Weights of a small GPT-style language model, trained from scratch on English Wikipedia.
Architecture: RMSNorm before each block, rotary positions, biases, untied embeddings.
Training: a variant of SOAP for these matrices, 104M tokens.
Each number is 500 + 50 x the weight over its row's rms, rounded and kept within 0 to 999. Layers, rows and columns count from 0. Numbers have three digits each. The size before them is the row's rms in percent of the matrix's.

# layer 10 MLP up, 256x64, rms 0.153, rows 105-204, columns 0-63
106:473586404504495453554533559394455487462451460512502447517541481498508501459526555444493543480435533515569527525522524512477500651528516494452514456502663513563603574481502527504450512430488472
099:482490488487606447443483440478504443474491555560479458475514505439532527470470530509556558408518597424500458490466472420449476533565586551622571543524464606457531592471545488448469505441508503
100:538479383509557468518471555451515395530512532459534431487467531503528456478482589500527484514638502508600476493511599518518492576530562551499501575521600509498544494412468476466518390548481526
092:548557523452616510415468437501487491468571484500460554491471452511413344539479489478533467492539534462542504447482508468601482491524498523556537452557532514421477589493521560464508433374527478
104:450462495490597462480536480436507457497587480460487563564515486453450457556513485433467505517411548536439518543410502433458509398464502515419530523583496460513509601541477352492447531561494514
094:530601440592489425579444422477517529531557482483519569431470476478531536553465469443528462434558505483504469568522466504521557526429443642495556495404455479478569537534598518492475459526484472
093:473565479392487498537526549497529452507504454473602576489581443582451539534518498636447538511501514485538506604495445477607432424543454484488493557478520501464376514523494434518495461521516486
105:415523507488555465373473449530518584524479487478498512572563561462524465440618490418510588381517473510545493528474558522432455469533489537542568442553518522428532457535509501448527421458469544
107:487522446483423538567507481379523500467520494466495411563445526529505429445563551423481500536499535582574447511554373445558541557519537473456481480431438508498495578570556462476552490503582463
101:574448482488466554365501510593417439562438532488591522529548496495480460550569499555548455434430614436525511526543497485464524551511484437467447479500568529482493451491458534446480593424497511
089:549450464426437474502550494396598503530387500480537527509492549400523543543505559435525496570438498487475498545463565548594459543535447486538396545513458574546452506457444458481530595505497485
091:461523444458409482545515535577469436521429451476376475504477510478466539597505493472462507514564533429552474416566504475548561559474545535586500576513472555459495447508530441475609413472513563
089:458411563488524474521390422480460464561468483541525548509545525603572500453499425575549515440559589468486529524592508533552515499429438492533422564462461586456481512455563515448472435537509485
102:506529504454548492429556438513591432410466475484490516567459511487524486444486474507477470474484487628500512500451528507502663519582565447500527466576486558497525516450412508570569500594563509
097:518508531476519514544556471573457547508482521520452425550453470419634432551467425485465503556539526505578519491482613505525425456550511449488454565542429535496441493473583455543437506543446397
105:489524477433528564491493483459578461416474511404555475484441469553446490480447452506504543522416522490558491454436473449499423536484535397457522512355415499460429428451450537505486476566582488
100:373589449455524439554507553503604462352445522528543485483469533511583525485488569477537485471485488437501556443478539553526531488546424498438464479521423435466527450523499485514479457538599452
102:535433560402508418446489474609485518414502499429498500588487468456453549610501478402506528503509504434564459507533525466482627455503500577477498545481497525613572524535497475437493500520462513
101:435550586485598446504449462574451541519576512485469531469514566566512472564415443495517447514534405450480496521500491542470550463492452561474583605447594427529478510483536417494458501521575554
096:505422435478532491500471651565461537430487442482458452557514448611515483486503492525479495445522495403472516439534479571507502492554558533407559601402480418459507549534513560452490487475514473
090:500507431424457493469529442448504550495475411504504476390450496505527446439504404433507491430584470390468543484443517482540463439477519495465476550462597503532418514455570493402524541536432570
096:532423546552473513511547495514418401496570480546535500408462520548471516544552545501540525466492504533550506563428366448459405519567451474487500507441516486476437377512504545491500417562486416
105:466529474451484486493324470522513527478456488502516539405490495452536511502456602524576603519513491494537555446448496489426565483449485573526521582526567573511545513499415533460427402485498504
101:472538481427571527475447477501449488450434482486510461509489450485480437455505510534476404480457499519594553491376552552552542439513380486515490538516442447541532467514460538506479451473581336
096:504453554511473484381487553420529476547463478557461505521444534440540550512411405468524480451494509517524440543511481478504427470573568463458478443584382458500572450548509405473425497458498579
106:481540593505530515497496536522578379567534512569535448446465472541546460512428489558558479458545509416448504481592444354440523494572472491566567502483511450545448515480508528427488552526554541
102:543537561438496478438529482400490486454588478473436514456546483412559524434483506429550393531468592472491461561535480526512574463514486553555414597463503435574449438566446468486510521524506549
091:495572507496536510518559587548542443485466539397519526521444558508479515517480468451465513494477477438583609558548551434462539638514549517406543446463537599521546584531503451526480487563476527
104:480575477530463472656577450490426524511390555543419504481547450472486588450507477511555542532423439531468461510462526529564476557540455479564530458555479435542548518585488500501546421478461519
105:514437476483608446459441478528455555423539433476453485497439529539486500476452584471469551432530454507498464621594488477397457450501568612505447548444526524490462486573420515484479487450459503
108:440523491440463484556455546580463472413506447562457467591444543517526579462612462578473525516472476469463511562426460458582441465524488554484422523512518515503497510404394418524456554530506537
101:436493495498549583491489470476512518491414555477472482530527426449500484440547512409467541479479485550466465516498448440463576523421406524530545660599456472501410514501481523538451521472588579
092:484504578582532496538494557441473475539534420477494413497431488497560517517495445519437596489463600476464479473448500422510564350452491527583486549587491554480482504539489438452498539505426432
103:502576493456479485545514584451570529362578453501528514463425470517572477578495482529479491423547419487440565557533499465445529539482480507504454439519583481464586609561480495597509536520513511
091:463411436496448522541414455471491540497486585495527576477445617448527433552503500447520486460494499527505514452455470369515575497375494486555446448480459436519487476440480419563464537474564507
128:523503608552560494548577443464477486534550504567553479538511410453429481493602492626446527557426517564592464547454498521460496522491539462462486530497491505529464458504534507438571568376510483
097:507560472422577538535426563609500575503482498499441516526469573551467521479556555511540468461458397360498518474477482468480466533477502572497527554505481388440529531500568523443509397483465543
102:494487433523484549468466578575420461459424538527519600544538564472446534486481468490454515447561571445534605446447529574456447525592551441407583506498487453486465412448511540472495515484529538
099:529503501452477593512544372512425473559495483526424494547506438475474521556441552515582460458395510522454527584491534480441578481486433489525481572391431537462439505488482481589431511454494453
088:548498525537444537518468516463447543551487482456467482497480503490512547553547439443501597599471496380512512442512556453409550489490493487479548504525526584440604514390590529551442517545509389
105:408475471450569576538496487535484480589498557465453514510566518485575551450460543502583567527505588439482434415481524546489541471467535525476541446483441455513423594587519502431426491450432566
099:521465506481606485555491462524405529523514530513615448456535580509430517460543539660562446492532540558528491493473448496561540460490509524565487469485595485613490493495453395502518477474469514
096:608506501552558480462545570476442472485518582548471438544441538473495475522496502493562396469453589462518546552548469544551441483440526485465505496503586481390418446447458513431464407521559448
102:528558486537558574478449527546587510521453496454569492576474476457469531488460493544541406471539530395546514523438434496487531469494434526455423468443473542430376494487617521514418548506577486
106:443507494530518585507500530555570628536539504403513558523551538486593486529504576502539569536428501433424418464457442475513477525467474552483461478539622510461445502395513502488409491531481497
106:445500498407466493606487548615447520441515504436504500569445496518486467430485375478487531460485459513487424546579536454533470456490517477493607490375506438538421548490471468504452531550547504
093:494425427490501544511605472516547470555482547449525517495493501515542537521431531522459339461477520531549435487519544569577519506524468489597406430441506468476472485533484485473587458420452601
095:461543484461518452442533418450592478415500528471529507480525476588510562564540442511498525515552490470534597537495543423485493506425561407466444563517493436537416534412509534412523479576416545
093:515619572495366449509457485407434525448531404486482471531429554403488481554415553449443416546487455526567537474481501541449521473535490423546490509533467480438526542526482460557462463508481503
100:462438592509485463511490496543581457405501527532525450466472437657543478494523460506537587446477460423465494470489552483563434553539413539530486403501558546435539550486564531481469584509506503
102:532431520526587520450436531544506421454515482558540523559496548553413498594545517459479504473437529533609473529587430450482504524482446534541514507453504569519554493561490511405433496531639465
095:575470522443507492520545538496387413450516524527453410524512466439546471588449516433494501442594476492414549433448492531612503584542519416522475462445442508474477529402483512548539490548523503
098:479475508551488520507497500462444521494466570507593525499483517456462403501503527472518579435537406471569535622555507507583535482545429477482472546469378495608539421533401463472537510543516439
091:475427523486612593537386596487579470543482501501438526518571489542537595469530519473594477576542464437483537560508484453418500421447538571590505519483519504504522553520532462491503440518451508
099:530555532448532515519547451514532494484534491581584512534449485586443551567441586521603502498576527495518629412500580453489495394503398520468438523485502560536528531464544462529464499562529482
098:446513464471455527531543539454606546527433445485555445434547439536526543464475510429355547559467564506470502541426491505540498546473472492477483467468462454498514470419394523559549366509534480
088:481501518574515488522573508521470530516492427580480547541478551503543519558424473528440544425557412542368597449495465534441508524527551518534478452480555493630528593430546456547488510458494553
100:559535487519541496504553436420552501576426527487480398543453432535542483487557541531444452491473422477447559558504534414455408557399576408478567535597494500467432499483511502491499490489526436
093:514486525473489461328529501489573477440453463502514512498506616504507455512536534428515427418503566498486455519464529502458469377500536543427546560519519397414529546475594495509481446495537506
092:503522519626513488443521412427468552442478398474538508474440531514500453607492487582459511489498520457603620534512502495508530431542523479470549550428388450511474492474553482498568459451533478
096:528439552511505378507500563530410415572505468455486569583561557515563545602472531559570497511517456554542489519477514536524480452484401503499573561464504421477499586520485473584495556536514442
116:424473488545515450464522605502443535463484394472509531417462585557590486525460512501460543500569421454547457473481532527523514475584428414456489477586515537445471474548571495533491465611449454
094:545583491486448494593544509479596510531568531524518607573471492450469561531449558530522518322472504514490479488528524533534540529518464478481479538527604595507497556535513512581467446501536423
101:482445571441458475538481518499542451572495490559506564482549564499414465460465513486554568417509446533586573508428496503411499453554498393575506550572556540494407465476515461599521559551485512
105:620552490552472541523447557537488412434478507552477433418568546465479487533536557609396484591598452455515497509469484483537520523455505493495518475414471501499504449578583543480477525534587503
111:496534479507442573552456520537443497437516490485607624475458502416557460537502372469520533544485490440376475543554502434465520543549513497471493535423557519528479506575526547528547488503526609
115:485531493518482571452468500546433453533561486500561469487463587600500531529454442401453524465456521452498463583524459461522415537533494482461485412506488438423519642468586532546459418455462507
099:539499586592459471558469430428485603472566517445543521479514502441511399464507409543559505518516469514550505567494531499411493546544523497411543503524477449499562501360448515588453504540523473
093:509564542533450521566479468526527502547424493479463445546444479419459442392428533549502459465572499434545490565454469526448541574531556477534447626522467391419484421461523466496428507490488515
101:453420559558493458551634492481541530553576466476478401524469449492388479525551412438514572580506555470498463456553456550492520492465537484599419455490544483490476553440512451548527526472514456
102:536467515600458469509512577612536433531465490490529440495552513497463456496490590501605468555443492470492439567466594440511527444553502387472611463444482468453465539469531472476491530597478484
106:455515523586416493486517480539519548589527551493533422549525418512469466536510540484426499526426563494512433510553519443500434633492548558404498550555469606488467483527462442492478570586508548
095:421594547510473556430474550576520535545454466504523457487488516563504391434396480423533497499504543507512542462509599519401507418440549416518533478527476450442453501531448509538458485430410507
098:548534499532581479481511478513480544422548584495462395425432512484503562439452483475482452475456566475483525550566602461510489452592460575501497501532504489474560501582632458514503421590490459
117:529521515505506544488547481605534395513477534514526456417634456549530505621511492591446494445523512403469492473464569507488455585454499513497524476450492520521501475529520529448561484561519362
092:480474489490546632400428477557461444444435560384434443487580540512602438510533583559478506587508537464521561486476505507531465523541488502490560536510503502570491540446509492593543445516496488
104:603568552459512563530544438549540549490495545438449537588444545510420495511573457501519524464428472564512469514499577467438446510590504481438491519587604493517546470452566545504438539497401506
089:585502493530464468547445503509468469510390583461450539440440388477586538449533518517483474492482537534489605520467534474503613437504491465421569516484402483546502452543439519481503547548606491
089:496421536506517594588406459531451472506451478403550433466551517541489474477407520575389491550459448533448507515545533464517415459431439536524551472508466495543525582491532512534437576524445445
089:462471487568564524465475466585485460522518536514457420519520461558475497494555517500559456418417465402557553440519455504526623451526538506572518471475585452432499468446603406480511530559548544
103:531527509485432411573519467531537473536534500501485495436532389408401549488526515410468482528500531452497556421564486578592459507536554458433509434479579456477599466487548441551556507457507543
105:553448501521494545481537528519542548420500449490556471635466515562491522486501464490452565485505443536475615529573463483554485507546436450370492479608572467518450460520587536485568460564539480
093:487458545472566566489521549608449521419469452504523418521527486456489567437615474514496531452425548457529548427477431505470531484442576451580455564582527475579443468537471446522530518543523571
097:537540462511524493551501513519437681466418528489481517567502559460577392488499586521493486537515483480475557471477441463481477603480562497593530494487418551485506466546477601488451492527505572
096:464530544545497477510478490486520545571516456512557608484517560482426554445532543523537563484505519503548499484487546530502566458541389445439586492511504420486445437449553489410591626517561584
106:586504585508535434560470523554497526509484427562532473477460504544492451502569561477491497474574449556492526486448492525467526524662550526514514491493568416537585578481449433535548598556464437
105:612508542604516502464523479421480484566572551510438458571471602462526500490507426456461505508527441460579500492431483532498435465552512567477519481586579454473532521466587447429483523466544597
127:366423551483534499488510516508536581495453504416475555481463635514538499481569462448536493474495441523491460565517472554430482475455507506494432518494582412461465505494514544475491405481371568
088:546424463498445593494466434498558559531538498428523560511566519466511524543513569504558390442529509446536465500539487415442515547430393404502528503500505487506523476450462548559457501431611570
101:559505465523610445484473409540483517474520598478373540550445488576489477453439584556490530635522500467471521553500427553543512478540562510529501559501468547559490551476486556503446509570566515
098:469525444632509476435524502448447624482427569478498537558518507538613486454418481474470493378571504541546482578548489531567509514505515580437488504462530483513543553536541503548459465496444453
087:454505411518460591497523530495468507428481489522496547419554480461535485543516502505592657475540493527514428588495530473519550493493398403612438535532548499544557499481540537507488516430443460
100:550507557458458521420543561554457512534417448518464477441484557464606501584494530398477483490505547482536654481525553549542458534458443454490499523516467521479448513423419555513475510419499416
103:503623493450496480487556475429428484535528467504534440550563500480496440523526481469476500544539456475494462500527468437433496539564598477570415424519463500497466554433542456558533504622481355
101:445466405534515477493541509489503570367493404528396479438548557456501524426561485461453587585487497466425467537538559420492405522537463488513421452508495485484470532538448540439541509537461474
112:520539474513477579553501468434515587519586376421425522509577514470473568448472538453378505505514510554435494503493455607455530531457505512499504472465434460494570438527482579514481425489428544
098:506516480493447463528553506568531619537487466460479559496511378412461549551571553432507463574440529509419547470453475464596513487570475490588496484545523524526410487472503407567562521527479547
101:492571497510620429463472530438442450468499429448562467553406551563464498469465544576481470571487422423514497432504434537448486550536487452454426416486492528538431477459424518462507426553477534
094:543573522402529524522546486509438512584479527449556542551616533550489490503459461395501585435594522452554472491456616607529455544473416508518487505475492567458515504444497481474502460492431498
109:523412407412518490469518439367499445535532492499490463554535537486429481546443598509580593514505527467444397483505508562516499487575576488525523494514406506517465462477490528388462544475469492